{"n_layer": 11, "d_model": 128, "n_head": 8, "n_kv_head": 1, "head_dim": 32, "d_mlp": 320, "vocab_size": 2048, "activation": "swiglu", "norm": "rmsnorm", "norm_place": "pre", "norm_eps": 1e-05, "positions": "rope", "rope_base": 10000.0, "rope_fraction": 1.0, "qk_norm": false, "attn_scale": 0.177, "bias": "none", "tie_embeddings": false, "parallel_block": false, "init": "trunc", "init_std_qkv": 0.0501, "init_std_o": 0.00755, "init_std_up": 0.0501, "init_std_down": 0.00675, "optimizer": "soap_variant", "lr": 0.00378, "beta1": 0.95, "beta2": 0.99, "weight_decay": 0.046, "lr_head": 0.00903, "warmup_steps": 200, "schedule": "wsd", "decay_fraction": 1.0, "decay_shape": "cos", "final_lr_fraction": 0.0, "batch_tokens": 32768, "seq_len": 1024, "doc_mask": false, "train_tokens": 190400000, "steps": 5811, "dataset": "wikipedia_en"}
Each number is 500 + 50 x the weight over its row's rms, rounded and kept within 0 to 999. Layers, rows and columns count from 0. Numbers have three digits each. The size before them is the row's rms in percent of the matrix's.

# layer 7 MLP up, 320x128, rms 0.145, rows 175-211, columns 0-127
096:401588438605522475455442502525452458489538526554544438473470490512477530430456552517545425449507509483551526562385554452529604608535477560469497455551611520498451544529495507528441478497487498503522484488443465537547455546487548575498353519472461509512476517489495551534486502486599524550605511445494446556489572459421524454509483481555489533422533421510399451516479557469572606522579
100:624531534471523481498492562571563489462503530417587419478569496531435529516499587567523555512478553452523555505491536476427485488561505527506478530468456416493470543553440467600498566462524537500495394494512515453419497429548573532445448544434522527483446530510611524587504511428529491486457546470597589455502453462551500481422394594522567596440556536455481561514536513420471527548484
107:525521433612541512402550498577442522437514494553517492575496584493436503485525517554534569425399537516477497521426474491537441435480454525538425466446518510505489524611460436448535517516483476531564556505475433427464614524526472524457507552554434447532514534553506415352457519482488501515534476558500509594600489483572507552448525463475498579433482498579421483479548531487624466515535
088:513471517544450522530502502503507460464499551463520403581471449467560520507490458494489484478436657396528439451578463429476544424446402403433522511565555471455509608527450532433533554532432542482509439507538541432455527616530503578484468478524464502455582516505509541521512552527445474502497496468416434439600478495515569524522571441435458525442424440467461521429454419474432546507500
107:497511464496583500525548481523569518487551494444456500512528528485444495471456469513423506490421453436493501525555462525521563600526565504480589528473671468516429517471489439488452476517477486481481465415430521537503493541498619509526498531492497468542486508404533444444525382605551549456404447470490587449491543518649523479542487505495438475507435458435505370531562418483435537499550
099:468424532487548463402545414519523504428497451526545472521498475525492430429476508447488447419575573441474514535483503489460405506513472482530555496590506516482448556559481539565558512517476443545499440477578449591601546513553545460549535414455509461490497519505591470513579498513437467439543481575554486522598551460422610514558507553409461482461507506473501524335431498561536530478433
094:479522492424549459435532392539418496501548522473490484487513520513553371479439493431501492439381366443443511501414421466527503532418552431582533556466478495477476548450459482573450452484573506495492442539605554484442513473470528572519496462535412527537503567469470566470490530554468459516547512448521520586573466418619571488566485513416510437516506505488510509493516493552477458390504
100:552427487497464531523537463476472535496474542478519482521510506533380482479469515491531555555429527462559430436555556527529470498588468510529375439530427527532496497468555369515491545468426422456454524483516466524557481571545515484482631435541435537446534609492449430537468505436553494549576471469568600544498482510466506423482582498488470570536411473553528478499506538446440616584433
104:519481570421493657577509557496556434544406564541461549523506570422394509479502547546433509550531490495488507491485538533525557416500517494510419543564483486509423499430456518512460440475488541434453584500506392556450579544537415550503504437533422484449448491476429448565505504450517602496519466500619548498504548526582519437566527467464537508452514542512533522601509542560533462489565
095:590519528548441557487455538483521508507561556502473568452505393487593498501557512470546529614525447575553498472494545392529545582438489552548521603496575482545404527498509499515416452554569540497469515467529484489436399476489493525506507487453452473480491518571475486499526577425506414527558482481507504458509630536506563549358497405449583474559525397520530518502457478452521425498526
095:507463477529529564508552504524489477575430546515493482495612533550381506557577468500512472468476670472447497485487491448496500494526583550544608570447529399467464471524487492525426426523517592410457516496504425422550516393473520499541459470546412454560477470534490490485551472583455534584491462541454439553503558534489547616474404555469501374545526506494518498493477453489477516503507
094:586545451509438566543541548548462435571387547452506443483453447519509448479462539458556565368506458514561509480416546525613523532484526455505485498472500580522514490565524498540529528563476508424610422488486536575457510503504466467506562516455509453556539484540446453524542488526530472556538555532502506509580394398510605530563492496458455561460496420484539419614410564477532561522486
097:442526404562517550439510459465510469526508488524365507561483562513634441426549468491471522436481597598543545450526551496504489509500496456444593530460517544451463476578560507545444591537551552516560548444525444445461514590390494456419569388474450496413550497523478502488570525477465505477528503464498549511483377514522573540484533536551452472433554545446541532419469517519517532501515
106:577486490432475444421526515509498542517413442419392516578455570454481529457528435479452474492467492497517421532581507564440472519587546489589434470482611481495541511522539482481506480449497474467499514535500465542520458511511505502491562451426505412536555500585361440571437457400498386512549541514516492388550476437559468480446538445567408476511621478488504539484459476455529486528454
099:494582468501514496436510524471498493505509431439459471507476524543428555436564538517500486432587467494504514457533514530484466528483483510443553473515486553433530497455390465503431532505506496534460588449524502424481410497540485447511470458403383563479443423479573451463561452469459500478523488515448498564452410386448455343506481423454467527492547394607557482534428612570530509474469
106:457531411476494636545518421496503562552537563526518493536595431412477466460546397517523422489543435460536555471468632450540542427488620524488547486476462375486501504482613433501462414481494467492464471477485460490444470477504491534493509505486596517505557459594527582525523514468533492484576539458531444475427543526414544430534533483569479494498483473492522518510490416448501452595565
096:431441468494453530534506535523454474463560494358460438467498541534481466468593441578478521556491483522546585501580565513542398552601470571464583357514463498572537490529464523528550503561445459503548490621523392533515495491441473595441465477507561506496533473527497563562449479409496558538534451404478552436523543440562509606489531507472518483471516474466466539477451445514518532494555
104:565564523576548451428485512532527501459479476487479411485515556461463471465459431508490452396612503516474518452550520502527487450518530468511539480500517447446438482469530551433461477443464456503449459499549418450473463523414543551463607461411585584540469527537451491479548523557475511564397537472547610526380536472467485540464474543368611473517502464538590474454435475527531423478426
106:491514478466531480559517464562592459472534560519580444431515516443591443477565495464494483485618426519568544442469491477537581478467523544485465493479475521528449545577539569477573438541461539465464479563436537496561479474525492513588556404501531515479544522421634573480512530595472565583506480514481549450474487569571523620487457489544489524479405513406493491412379509464446509525519
103:376535479504472407515541494467469549491522426572545469556597502483499513468461493470467499507483448529517465509499469582533547493539461570381538480495375522488436427454592491551602548512574576499491472490542552522528438592540441445441519618493546603472459379494464473485544569547456513457477566487520497573450467548530559517506586538471524539482474480572462617535548532515521522541486
105:517454527474532557435493509451465507447521573555440527403396580473378501529538546455515485506584513495512582447463460474489579553548580459490528575538515533469489465471432597466471494557513546445455359513498527556573589471457570551548453540561527520514562483490555520472510456575582426533500572530478426515516497401430518541443463515497485507497505488467611529451445507426419572507494
104:481577473414436495543502495497466505512422557438467524434466444430485605385526361569447441454455536467470486511474570441477582542493482546597578433539534524377504571540497406584459545508507527510495447502494497543436541533545506487554531514551464399507480496499503500510482505514514418580465438498503478507544432528421582484462431518453564481480492411460451551415422516487466502562523
100:560479527531497517483490488493531408512532477492460462475590535393508537565483510486563522497554426438504505505471433676471480471515564553460512567556527519520593528539543457440518456565548509495492478536536493512410412491428435566535503503461581452489554525387500520453496463475584517526495405571496543478596479515458520539528537421408498630486567527458447525525468452513430536520611
093:469495510556550500490540469472566515524500413497488538541484501524546446512487526506661627478583485438508495467595540475512497495552459535517432506429391536540617551505380429466454507487459444529480428554433528505467476419470489518515442493495552479607497448456520505511493408498462414526549480476403478519476581426603455538497455499520483549575513490614492451549557485511471578517524
104:489416471492444530535458354543457550456526462420551557508526466606474511522504576477532551448524500500478424428491460534597474481542465606500445470490507513435505542484454511559508531521496440465490378510492578494382521482454539487539473507489464478480498398423502550566476572575508522556538466552476532566581387501582522569628471487525479492454473484482611543529513481488463522577535
105:519550485589542516549535557505483527453486447499467531443512496516487518390561401483468576593477547536557537500570478500470520540563517475416526422482555498599476459459477535419514503485444451504550504431474487546538525529558644396458462396412469555504469503493472502537431508559578542491570473480559503602474535492458511497541558460439615463591462461504514552541534446461417539425461
102:407432444472508482510540557521430533437578537576472519536561578448505479522474542482516518533537499500508476471457604489556499537448487454431428503401589431521459440425549535450586494437485481520525492402601414483410442484513496558420552459513481510414415444595484522517491497465475501486434475508538598493574553510474496496436517540423554463498510579609456514512463423532567535565540
096:444489488446457529472441598516534423564589420485472497483497452476536489521569568473567419530501521421583523379424514353474557577537507501524537473492473533472516450431487444481505461470464443422507514504502408596586591535550525492410497517479464468472532410485490599474559475488517513529475470470513541516553508538578493485591588463498392481481528502536435574532408513482507523457467
098:455538567542446446502513429490505420525532517471546578443537485502618562468476461567621576474540547503476400512455513492528449497509483585438476492615441565456463391456479412512530483531474472617517529415504463525490463536484509509478382493572546493533456413532569532482492528444482446494517488479476535432588395459539470571431542488513564520515507553564443550486573591511491480514490
103:413489498500418381491563516535597486537540557471578500519354515538530503388477541565476489494418442556574495529480439512528497482551458523542445512522532526371511483476515476456424508539498478458464456493527579487445501576469575419475460480616457522503580502504471441472476598415495497522486517573572488533450541491506514476514450439438568440399456510477517436481600467584479478518492
106:481541501478569463533471601553430410505503440472476507549439527451444453525448518453521501420554413556589429461493545508452421384448558502538524429530512477525580611488584487479436455516506476467454593510484574491496543489470479478450565540459414456432457522584560526529485422475542490535559522507460564457514462461583558488506469545447562499534580591511548529470527490546434453384546
096:403466470441472597510583499512466534436565539483540522506544560459472413565570599519450528535497509520579482520554438515544372532483553532451462500597500492470560587544480513546589560524501489492434485455515478489552491526380612483506535503501590486471521551440586454476474459537525488542440437507424402545504537508577575533508534551518420527508542584488528534434525482425522405491519
100:568512454458611524456471406444545433453439492551584527424554466469519544512588456568514567575540489540531440458530526589512541527491545522530639429376474522514511441452538450512618520545535564459499431401503547492594536501567542538559536493607512520509545501521582534397547441503419457482518521541507522560539519519483514525528497483508511516591481517499515430512562463467505561503475
103:365514571474577382509473479483478533526453462522512472374542505490517411535509565513491572474426431491452541582547502498553578631511519460477546441429515420501521528547532464487507548434581446537431491474401439497522458485440458494548443474540507514453489504504520513382547538502508434479461608499493549478479439599500527499491475489435474564547456412483493512476476590479462494394537
099:507518545596425554487448608532490547557458534486504487501463470524479570556435538461516450514582468476456505452577447498416541570477466536529440551511551513522438413480508500452460432569509488571516495458551563514488514456590437506531548500397484591466547565451481433441461560451568523525551551508461428482532569444496469551474496427575470469461622558396489516497506437539646515483537
097:495514474591561585476465503458502476473481546530517337570495548582577473575511483561496563487451491510506469451541539484553485444583561496490512628493467513546509436480469528526531588552416499512494541533402467552461498485511452489464557555464481549525415506509434567435466399396441481576503453412543583547501533409509465533475485566439473438487492482517600558444503509450516584509513
102:437475455542460474501569470480465457605444456467553486470486412461488462566428448496416517536465468402423502504546575606544511542469508474573471490436487564503484469539461467497534546535441485504507616493518465500570531470604402534522514575521501599426373524517507515502471448497439508547464516421478409634456467506625522501522525477527447504421485493464413557455483481524495507538545
# layer 7 MLP down (transposed), 320x128, rms 0.136, rows 175-210, columns 0-127
096:500471500443526494461548485498526525462567510445511487444533470393435482519436417543521438428532508432404524495478598510513564520446529506530449509486601492489520510518553543527527508518601482536514512443492473540505458559498463607493416422458499546618514507536583543487520464591500507620394516475585458434511455505545455473523519547498511509394606496579579444522491491625501423471553
102:510501495481546531504524521593486531532430445551375470410488486401519549464566474444530483514505503595452539524534519485546548533452480471383488592427408585538465462528518452573468564449473499524530463451501494394463461422507486513516546547451600471457510481547444380488408508443491466421477537467584503417464520495451451507530541544565481526531572501518492567571527490387552563539491
101:467548456575455441523560428486533558431478424522608451550611526485550584487440445567545511500525571517512492484443476501543499481487455437513430466533507461525473461581478451507550446508520512589542444539399569479501526440504520506496483491473501598556584549444501468455517553340515450485486467505509461535527538583497504519453600496448560372459481519494410446451442524411549567520517
092:424540430463602405440491501552541610431503508468635522501480465519489522471581514425509427576483526565472443462537503446556517479536431395505493463460508495519499537597577536443464494483545480509535496519503354490534562530519494461526478521468504346530464542513449545458572519430475431555541455515529505528485526506489485540553461546460532488434545488649445581557506457496509481532468
099:489446639496559504462499522420503500495391506483519479503489492549518470492510566523465560536558490499544555450509583497461465606481519464421495469540512560450437482543523511505594470425524424447455487570479462511509444523556380556568490529533517561595584410368554550484426444502545486487529498469448506425512400449480469445555439513479437436547500522444448474548424522545469509596454
098:533505430517508424607482431442538502447579430503448528490539427536497469534504473543429502474471484449441496542511520572554462563471482523569494482503491518485521344609519487516498480531463508529467470447574440531481596421519484493611525517413473438507561445521513505502554495447457579426581532572505487522451506598556492469446530379455533379442536448458489535460539485428447546525427
098:443465446498507480398584454488532452409542434531556473513583469481445401472448458536482489459536573552482463500467404445535521431485536446574562557392556480480555518541542466503447507488450458552461518545435413509564503578519510538544524424567489526544478536549337481555551554625514414444545525492539446569548543467448514505498531442459533582496470547511530564440489522505495534455484
105:469502486466484544478426488485470461493440512503536449456538457555467463427417564571491553497414520550493524496411475459448410421534386519461538479467535447584497478464471430501504406572470478532585381549491512485564546550522511561563474539437454499401528494483619529433476510496467524508434492509497429510509592492493460554603565521512513499495515597545541443549395483476430513612456
104:548510578554484507464505492544391498507411518504567514494478484429478508557582473492543456466390554472573478575565533433551523482460421491495617590498514439537503497465580497585525506448506492453535487448463471462487551464528545513589426458520431516520425485390525438586397521532504507535585492530428462542530485435433610499510541563470582568528450503545538594513463555530546454505530
100:489519413489431490461504538590560471495457488482412464567516439566505529471546535517472556443635490391499488464467492519536507417483505461446455543500510484524507459418515504401562445584462488503483471503524421450433589489559419536510442470568529513547530529553510511598546462482490502428554497476553416429477407528514554463528522425556516580530455461566440405631480471574513524441526
094:512535530522496591529536562536424399534582513539546452507615565457496508454545498578527461479521489510485502468493444457574521596497467484531453432563445370521516556511474465394599454478466544429521518462550493570475559426485471469489404422505438508500427504425564588578595452474486549507508469488478474480494543463492482466505544581506546527533614497562514465529565539422424563536476
092:449575489493497450489525496529465524586470541548542468531489498557515576455424637426432496452531515529516519521470491411582541474525460509512509498486434605527581542500579529419575408479411509471503469515549498564467507456571557508521486443461494523559513499456555450441475534491573557489479586557487472435559525524492531496507347466515505419437514575403528505364490512523486402511553
098:382507519500520472377436491484438521486512509430483482509540524352571472488523474453535504463475542481441528516528469590530410463435527484475545523464496410541407566526485484407534477437534490481475527380497498415568505492551498552511539505396529513525548499497478334447442502515526568617492541490500541464489529535505458485515549525508487469604475503513578502470582608505491577544521
103:596511518524563564464511512507470527467458536441530385528538559485524528488359496473389483508437488499455423590482482625504490502539456577437485580555499539539542515485434575495485514538462536493492488488439566531522543544504539478532540532422534382509518495435567487492575507576449456508505615582385553503418463536461422463559442478586467422482567503525475477466532514492502476444535
104:589487530468435456569552466492556448543423559510456481525497498525466500484565457502434435484519376478496506453504549496512510399529579517519480556489432438445561488469523539531393534585494525576561642557538470502548527493546608453480589509456572523406531459436530491495491480544475494556432567480566449515459506492457456419476503487518457543543627521573469445503461470450488446424417
099:441541399574490471503495402431553482549518455528502477514519574421564565515526501554462542491574502511471557465573476478478458478394563429474482531540553499536407497499415520499529525450520415509539536494487507470536495596484410590537484449519521606581455522506482516499532642485567470523611483474619471509471497429503425516528477469529448498456554485496522434569495419365517530496495
097:485487482398452552336471522418450536500588484491461450570543460537425460550459534486437494486455514488516443560502530484596465458418554548496516486531506431535521507476482501564550578487503482489540557568568528549450497516527492515469381494577440486458562434492438481488528615457540604475598460462503493504564514598492490449511530452493444484461491572438505480481502343419463494486511
101:514489541503554593500600426509442464405554541541593491649411484379490506505474477394473573555497536512488516542499407500505519519450554427436491497402459542495444583537473526544417414560489507490525483525527469477466479493524487433511550523571493463454512448516528499522499480534451498425442583446455468505400492479405537466496502559501463493506563442571462492399440487501583573538521
104:441538577482431489583424534567423434437476492491438487520541501465495462527569551454543455394496508437418554482506567396486546515508486421495496531627514452532524425471609499524485443525526497580466457520500551516469432431567450482487411475570475460581602485488487454524541491543554441466538538499451570451466475476521418554437513446452529517451410421434560477408433514522504521519493
108:563491488501408454570512520449522493603537421507469528415555554530479452491513509589591534486490513506498539500503585455527570451572483498455444440539452529456558495585534420533501554540500448566538461652537480510433436574505541559468438463504400462593476556456451504524511587548472505484495480532473424399583429512509503461531475552595485423464402462513495479471581510541447481496539
102:499510427536516469548545482502476446497517526490453516475445457506452501391521526459470515417485433549433444407455504435469502533506491583481460481591536515475485483430510499514456460589493528519534439532494475487533543404567586499474519510557451522484430528516544420491467605526469527567551547537463474476467482585578535532546440368446667531395442518431499455508449523572549479545615
103:502512537557487500455579554399509605547516495529482485553473460414511530454524517550617417516503423483510513541417431432426470406555391551540548555481527476466557558481494502531451450475474459543526523474582540499484409492550567465559457524577416495454523541540526630535471444521469586502434466435557550470496432462454459535514472567436522506595539525488540561461475486451461433569528
097:466587590473514609485494497510483487457537506490457515465492535631534500481513566449590524381594462544478466440462482438554552440502550462491360506516534426471479445566430528443465453524540497609492489542528412494428483486485510489559468547520490538504513489509488485584466500462461363488514408448432586570515436557514519472508539533495474612555419517463526440484482533541497451466442
102:549428567468471485602519473463483516484474540421456544483553470533487544448516510556542479461520442436489395543496493479479378422573487506456510633561517544529499436438567484489502492505484497465485447400555507511450452548516481440537573600536458521486475479525455592556481432511615465439580436475507646534462466583484547539577551515502492510487528497529512564520427503450542518411423
105:509438521487446514498474516546447429488490437495482517458637577460499564431514473514487523540501470471495533425538342555453431558499552455528609535534513514496501511453527512494501422485549575555487344550476523501492515516520386571646527479584512516552467489445530422517499494469568485474620455454519491524567486457477459456510510456535559478609485459489485429419470544515460460503494
102:462504416423515415453496419452501584512475440538513497464518492502484504550434497380425390492448469561494389449479478456449528535584576484537557522532515470536529535424479469590474520524472505455554511519515497526463423401522456450391469524438448489467460454510504495536504423443514425560478566583449555571580514497530478579538536561500526366478510555398517493578506475516525521526442
105:509492484534531553431519565514569618418472533537557409487464590450561577591556504523581531577542543468500493548474472552432483433409510548523614599472528480583491506512497503487405461526480410471481553408470524481448434425505559491499475598563510563494465558427485485533467544507460548493465500521511468469492489501556539583505515474478521562594494446518568437456429585428520571484493
102:485510439501520496504470543482537539407524621457511464480513413476555407521532489458482496502403512519458478543478476481450532476497444426585533520541565448499564420538486476553496566393554430411517481468533466514494681484539601464529485495461479456476439480465437560438456492485469485538459483392531530523515400437485476495553527484487542496551585522601447472483445530481487412598425
100:423501479571485486452496482552406523507520450449566502565500507547476552488496499363448493485495515456492582542478422512500579415479524544465537480472544532509523546481432499504526512515557413499393430497469562434448539423536490529485467493434571476451540531539496479505438485548515527479540463594580564537526575533477503439468613384488445614563431515520437457530486585398396519508435
099:504588561521500541470505503511485486435392497540457611462571399427479488479500506358386585488360509538510506517511535470479516472525516518535436495486476479451569487454503503441587581423489553479500550551549575429474526524474521510534496462435484491539541568544555546569501512556459576465403459431541539536605479535494519525458383480503445618476480502554497468508514470504426526502535
103:477472553546447510494544528485566456440578396367568504416519517488520475503511536486426523551574415489522528526496526515529397407575479467483473459473490482460529532473549522497558467553488483593552606572571551475516441531448519453426537490498457638555591597519450466539561490557448605534522482521515493529500469408566529495466438376495502520507425486523486482467472498491556548449518
089:483548540462534507515539549521393465584438551500450532446551486454467546500520525486419493521433518530487544626569445595547446501460446543468485449477505520525492514457389464600364454546431533441493570477554468537524459491497534530398591527519459524556494440564581532561549458493395544520503495484465510505522501524427501531486529381492451538528519511578484443395484549401517527518559
108:498500559495493607488567560474483427474494529454493543487507436522476454547462481552467486512484459473541464524541557584534458560494385487571424510497564503496471558563586555450417457448519493520580507493411519531492417471565432527447534579509418376492506424561474496513526497483404448427489475458482497446466432589574472517449607541487512561499522599456410555483519505568415554490434
098:535519398537466494466489511615546546398450517502567538442481419489468559572567442400455472512614527458506521481576479445499492512437512487497505499460529601393531521443559419493572523475533496512453488522601516523469467512439459477452470551435566611466500537492507504570518550540424626550511526535467595453488568572482453470532549477560511478490517508545508406484537482519576544582539
101:514525462426517512552496520492522482560427453557524521478538460408427502466507485484548463511476530527499559452461507452601601472476378364393556450494535500507527518524482539535540623543499527453469481480427422493467469513426681458460468527527494490534519539416459575490425439480515522500446429542450525511492516491487497415530543554429544539544398490600474590530531507502449488513501
096:470533559487543594467541444530481507624510552478459509524423467521516505428408554453528533528532554510478482608482474550504508401444492550488462514413488495452554565613529515571496429579503487563549481446491499453559513511447506431509484362390454490538544450519564502507444559460504552504506516485574531524428566536532454561485447370533442556432554487482516502463485484480543435596430
# layer 7 MLP gate, 320x128, rms 0.152, rows 176-211, columns 0-127
095:537564446585472460520539509448463500360483468506518499520505441456455479510481403510443437605477476488472554491531528542529610401567513381604633544520476476506450508525520567504409530515593451549506538427450516500517486543456574438490583445477546542522495597508596500516478558459553519486480559478525477481423547547528440402517444560424504524530443513487513455507488434550510512467525
101:416606514495535554426456501429485541401489545352461562455472522497481514528458448512556537530567558469519469466497513513462538567540467399490525518526397511442516526555501501534576539558530443506546465587451460516442463486592409572525536530512539518606523552551535485472487430566410453531504479421465464569513590495564468506484524445610539494425509459473489456453487603514553543540488
091:545507465469467492436487475516533488481458511473529624499510600526457541465482445530562437597529433642393524428472536417535475473469651521498465547604495461583511439492480480558508522535508478439495503409571468458543427461473565449554544474487476513503431492463516438419507525494549464389383533537513485445484562437576468492514579504497547518464494536505421471493547542572461513491482
115:528519428476437401528476465478492515527448413413562471462583588490525513511603552357502515591506351467500551492511534507517513483571502528534511558422463407497558522514569483403435472568527561623515458557524498463552495494472570503503488521525572503560481453447478537465555491526526472475463514474563448564553478489590545512444527545579570485487508413450492514525528504533604532448506
100:451564430460490479450453420477580500468534528420478508516505502451456436467379527440438533480503477475458581489478536490406489420444473545546543477461539611472539562606490535581509463457320537457570577498435482485525495489512435485481488505455447493604495528540504425502481572407599484449524582468562503527532578531458524460471477499529492517489442566594516511471490465449531571524502
093:525486473406516467514463468566496501454450545447535575511536526448469498480520480492397580481601563584573474533533463506500425472579557499543481437393475606488454495496420431499449544480540491576561511531507474513531388462470526500542472456441492472523525411414566473451540578444537539442512598463540449430479580452547531411500524514527466479419514609552499499542477451582492502441421
099:446525464450487460465437465431545621408487601552540522506464450518443432478492414517586487466498507489485465531512481570561405496533495516451500537557476495611514506618497449508528440479491554470553534514514354520528537413501495479542559501500556509493400473351506489509487514581422544503496538470522523413532358456560453473551532529483511477537492541547523534496439548496477517599518
103:521537493494517524561433510572406551549519465577544508540527485455448529496512497524597475460522504571475516460473543462437521496562480466573519560522468472495486391591486534504488472528548475491491503479511565417384557423527525484471456633585463509535479538521516521490484497581437561560616495574556557478517518615516507551441506370455509454600439532562544457526457518481471398489586
105:553530488459604468408476487502486511480451464478519516506481472461540494532469563515532497488472443477503519576543597605469523527498508421534568524487537462445499460507369521517522476534414598420414531544465478482556488512391508454463564575495475486432521492525569459554515495456529520508606493526516476504363530601460482400472494475498445556482424568461473583434398599449491429463527
099:515455458446537565464506493478554499546444520461489505523574492495545481560546479495550502518468527550543490451443464516597551447442549487635532506527480460545549546550461545579412473449565475497435494554416529544494497409418369491517457513530532589481616526467548451617554484618589527514599498513413498589513441425466501495454416553515447464481525507502528507436471457494463442495496
094:519400471575509483625528497529451465447454520485595544496632463454388476537465501438424473565582489492453443458457579398442469507504481490533500415508500353548478532498506531542591541471531453483467545607505419459478464532492464483591546566479483532499445445488491455523514557496503546520476503540499487453485550585439536421422535514515543493448399536478529553522500481419450449494530
098:417543471520483528431444488556495543543529538542524532539516633489530484454471406487549573408456390469530495406455492613527503497536484423526556575497523587545468530473608527471502438447522373570409593469404512517519586486587520515532531498482505547525430512473541495457475541541449570473464462546467438500486464484421545479502464515459549386560508483498506420541501501500467526566471
103:459570594521534521505509490459563540538506527524525446452532475552550553499512502548504503431565558572536611480576463436465548489497525612529436439563425446461488538545524516540447415535547524524528489418562441426436444435485464552548427495433541509555461395558510556536586573530493500491561400431507468539521398554464482408475532440543475517527566457525456482418512560482587527553510
101:464498467459471547457439493464507522462428453470487559568483496569416553566438536425479588548604435554542591439543602528539464476511546385504569433524466527418488535500440558454532481514448448619460441441505448567496527499497458475510420466568492526548484476494432474474509450480514570469534461477569589440494491452469521475475555499474423563517535523447525576519452439569426428586439
096:486557560501427511525521550495481493556560465492502578495583521413512534454498405565530441472487521502530545546492449447614524597537474484562545556483525526474545492644568443376527499475506461450469480510465533399496505579456571470423495530485544502501506536488545477446481522520545586435408478476474502474509531530539386562563492503494486404540518486453495446475537416489400478648474
107:438487525554485501519486555472465447501492559499482547491543545566438494520525522454403451476479530504470493492576514533535345430404548394527446548463441430528565331510479564515524559518539497525578608531506515433435449461444510581536470562487485489421545506446365491469517514499470546535508463545552437466512490573462473480504403587496557485546492485476564546510513429567556482497533
105:495532466492543549525463443572512632590560432550528573564507489436497502484399452542441486443511479485543507488432565546491470521418521514538491507404495523462574517462411578456434453613575520505479592485477544483478482585401511484511551491556465556510487466525556501520550520421365470547449461460488523590484485455479563471565465537499512442436433492575573466553497550579456547472530
102:557475470514513639589448453413487498510450532440588484517563518449569504490520475558550496578650484508510506428476531567517543507540454535526510523445593475432473504566536492474504462481539549493517470593451502529426462483520501532465458456607588439560510435560494540484588606452525487574546499461509442531449502490460544542446499477580423564394550552539563526437565469494537446512510
106:522538519554498567480535576519524482482527595518450506483415566430463531520515516416515563566438443532574468455480452522486530506514495443480464469420488556474532471543477547535572396480501460364454597518504525532598503567413494512428524494481586497407472526510533603486444401558515534551506345472426467462576487474461606446472496528496511503469566491541453511572533548544514466547491
099:549490418596437512469517499421467486402401565482454528512398560537515422564485443580535457508511524519576483518535535507421533502502530493538497552462471553554490531479516553569548423550463467474510449512480479515527459383462448452556485564495559513517577417502488512530553478530498571416561527534465437494539444496566504489547412496607477536428524557509476621417554524595617516494476
110:427492524503483489509465513556488563386424592462482582515387471449434504518553479548473474576463451536498491581549507518484584501497585483511484459418520581560479487552530489510467477588463617510503504503573531528507628496502468498575558468455471548503558467486467597570524516523566473522465482476485543556493385488429505493578363494543439489404470505427513393546517493486566493509528
101:587467555520574510492548580471600439462500531513570578455488551489527553488402460506582455563556449466537485392496556482539499548555532545463520485529566526509465506549464452455424565565572513491461432495413542437383513524446510501519554487465397483482503477539444534453573509483517455516538440485470626478412554494534581573460460449469499611535511524427486440484556535506461513407532
096:517567570405528569562512508510483518434412375608590439493473536461535561512465456542463452560491511595510440505526491527515542554475531463532502424535537538533474439520446432512553542469488501487539521525444491468503515438498562450497557605442462493485514495554496450530372481481544522501559422504473481431512438550441569515566546477393474618517562482440522479563510569597393471505475
095:590522532456551426576557512440441527491509488499539471548519453497587460422546503499507606451485533439485506464463445585504407429550520551528482565539409479392465537527504505549377570506489475505562479619474500581462497511461503451600586489561518438520430508506623504503447529469518539491443567417519573572497419534522476505525534500504473523484485496525602428463542569500417525500476
098:604447539423538528479476563594500536416617513440560545533435446544392546553498511568477456542517446431436412530501508487414488477513567489645488458585545536443408513412553519537494384510475457454508465487549524553504482464539414567502539545489516490487508533509511493542484501510538534543483465486563545515501541581489391459427516452477569531458502515422470440500462518488604478515463
110:505450495561500561485478523516575575489514538498573418426614572485508520578488521459544519454595541607501438441481500560551507468543541501439598522517573486550493563531459471408480506503477455505485370442522489499499556492468462455599475572510498464404571470470587477521492535476444563516494446508435522477514459595580559531518531457469544516587601450518459480586500590409502495547486
093:531484427380612600521518425498524520506533615517490584546462484470496541462531496523483475471517507482500489484502483475493559449459520525592550424501480520565607540536502572538467525514491525501520364499431520504489577523509494514511579445546527476497520479561445450484514496508570523611478426606536466526462451557529487449515538604529576534546518451551445411503569448541507469601633
103:561431484538475456513409403601500446421502569516477449547471597492462419489508485472426491596451553576537539479546437517605462525446486424602551557494591612579563446465464517429560586502447487482514468508556530405509548508515462514487499601433526518513502452472556462451529489556526565463517514548609521474479509546503458479497520485493501414453548595514472479498488488465517417467535
102:527490526546461462560480477590449562450467508541543583555468447411446583522542463521495446503362474440524493494620502546519401487501458469470494467548523478602602491505445549529551485456492502516478450522488533492545432545443522530531438482608525451550403522419536587473496502576507501505540524539470411488489534570581527561443458497493511499458559610528458548532526488408421503517606
100:440412545534604545579423586568460485444457433417566517496494589569484528462550511463586524459532517572468446562396502555521492500485579534478510493509455486454564467490619454411472470580445481456417456442443492455448517529460555566475526508484523474530411507504450499497470468383585582472481502468534582405565446481511480581517469494522520495487463417522431537477507565500540492484480
098:425484468512426496561583603489495457428526433517515546571518415369515496470487474460510618492470510489496539423450471479454566523431499478513510557497610599475507518487575575492540557495527504442551563524432515464566543508532508460518450560492407486454528420418401499432577486473591505527491569504440474458481471494463481386452504482528434502465521477464388484566562522532580488481531
103:549442601459467426509463567516528548438470530432484518392499431434492548539472552497510440452452545550512523457503465515523561475530561507530462598480524533428512616518457468561380585538493557484584511535452620483455538501405566571360461470471518465515504526436475438560503442430549540516468490536469570544479455520525512546458526450560566528460440451511496446524507587512565499435525
098:533604607471547393549429497522510524551418456496500555358553519483519496520566512528395510535446530448556553475594525459453582474528433455496550540398595442528495480433535488521451497393474422482550525525489548469519500589510486490493498510481429545427498592579520556559504482508491495510499557555557448463530509445429462501530391409588525548513527462508508522481568498480474551545507
100:503486474548529460480515477506480473511457466513410658524529506398471565472416483560469473511421569499507581490547514617521558476482440441512442491527484520368568453482433472486537490443546501519440476495411512449451552598495595397479476531421510488476528511452412543382441505498545538510534437490457453515489538507452538438535561510423499575442498539532512589585489519511465459459441
093:450596510555484486475487505378548399521458477476502421438518522541505446456526552547498526427464453535483452512511508530550510408558466448517445548510483483479462433487513482439489478509471449464453455538459592519417463533551412547416506427547481617501479481539541504536528421600397440624439441426529479489470521535511479530484422551524533519556475483552529559547438577480417617505556
107:464541578541508503549372478535507566522537511551413591471564435617454427503489598487553501532510542491553461540446546483498575489435474494546502490518534427522476505560462531453419472488565549506511517540474513537491439520471511554427551448497476541555480454513465484541464565490473483428538496494373551543453489394444494473413555553455492499509453471635527541464634445485504487525378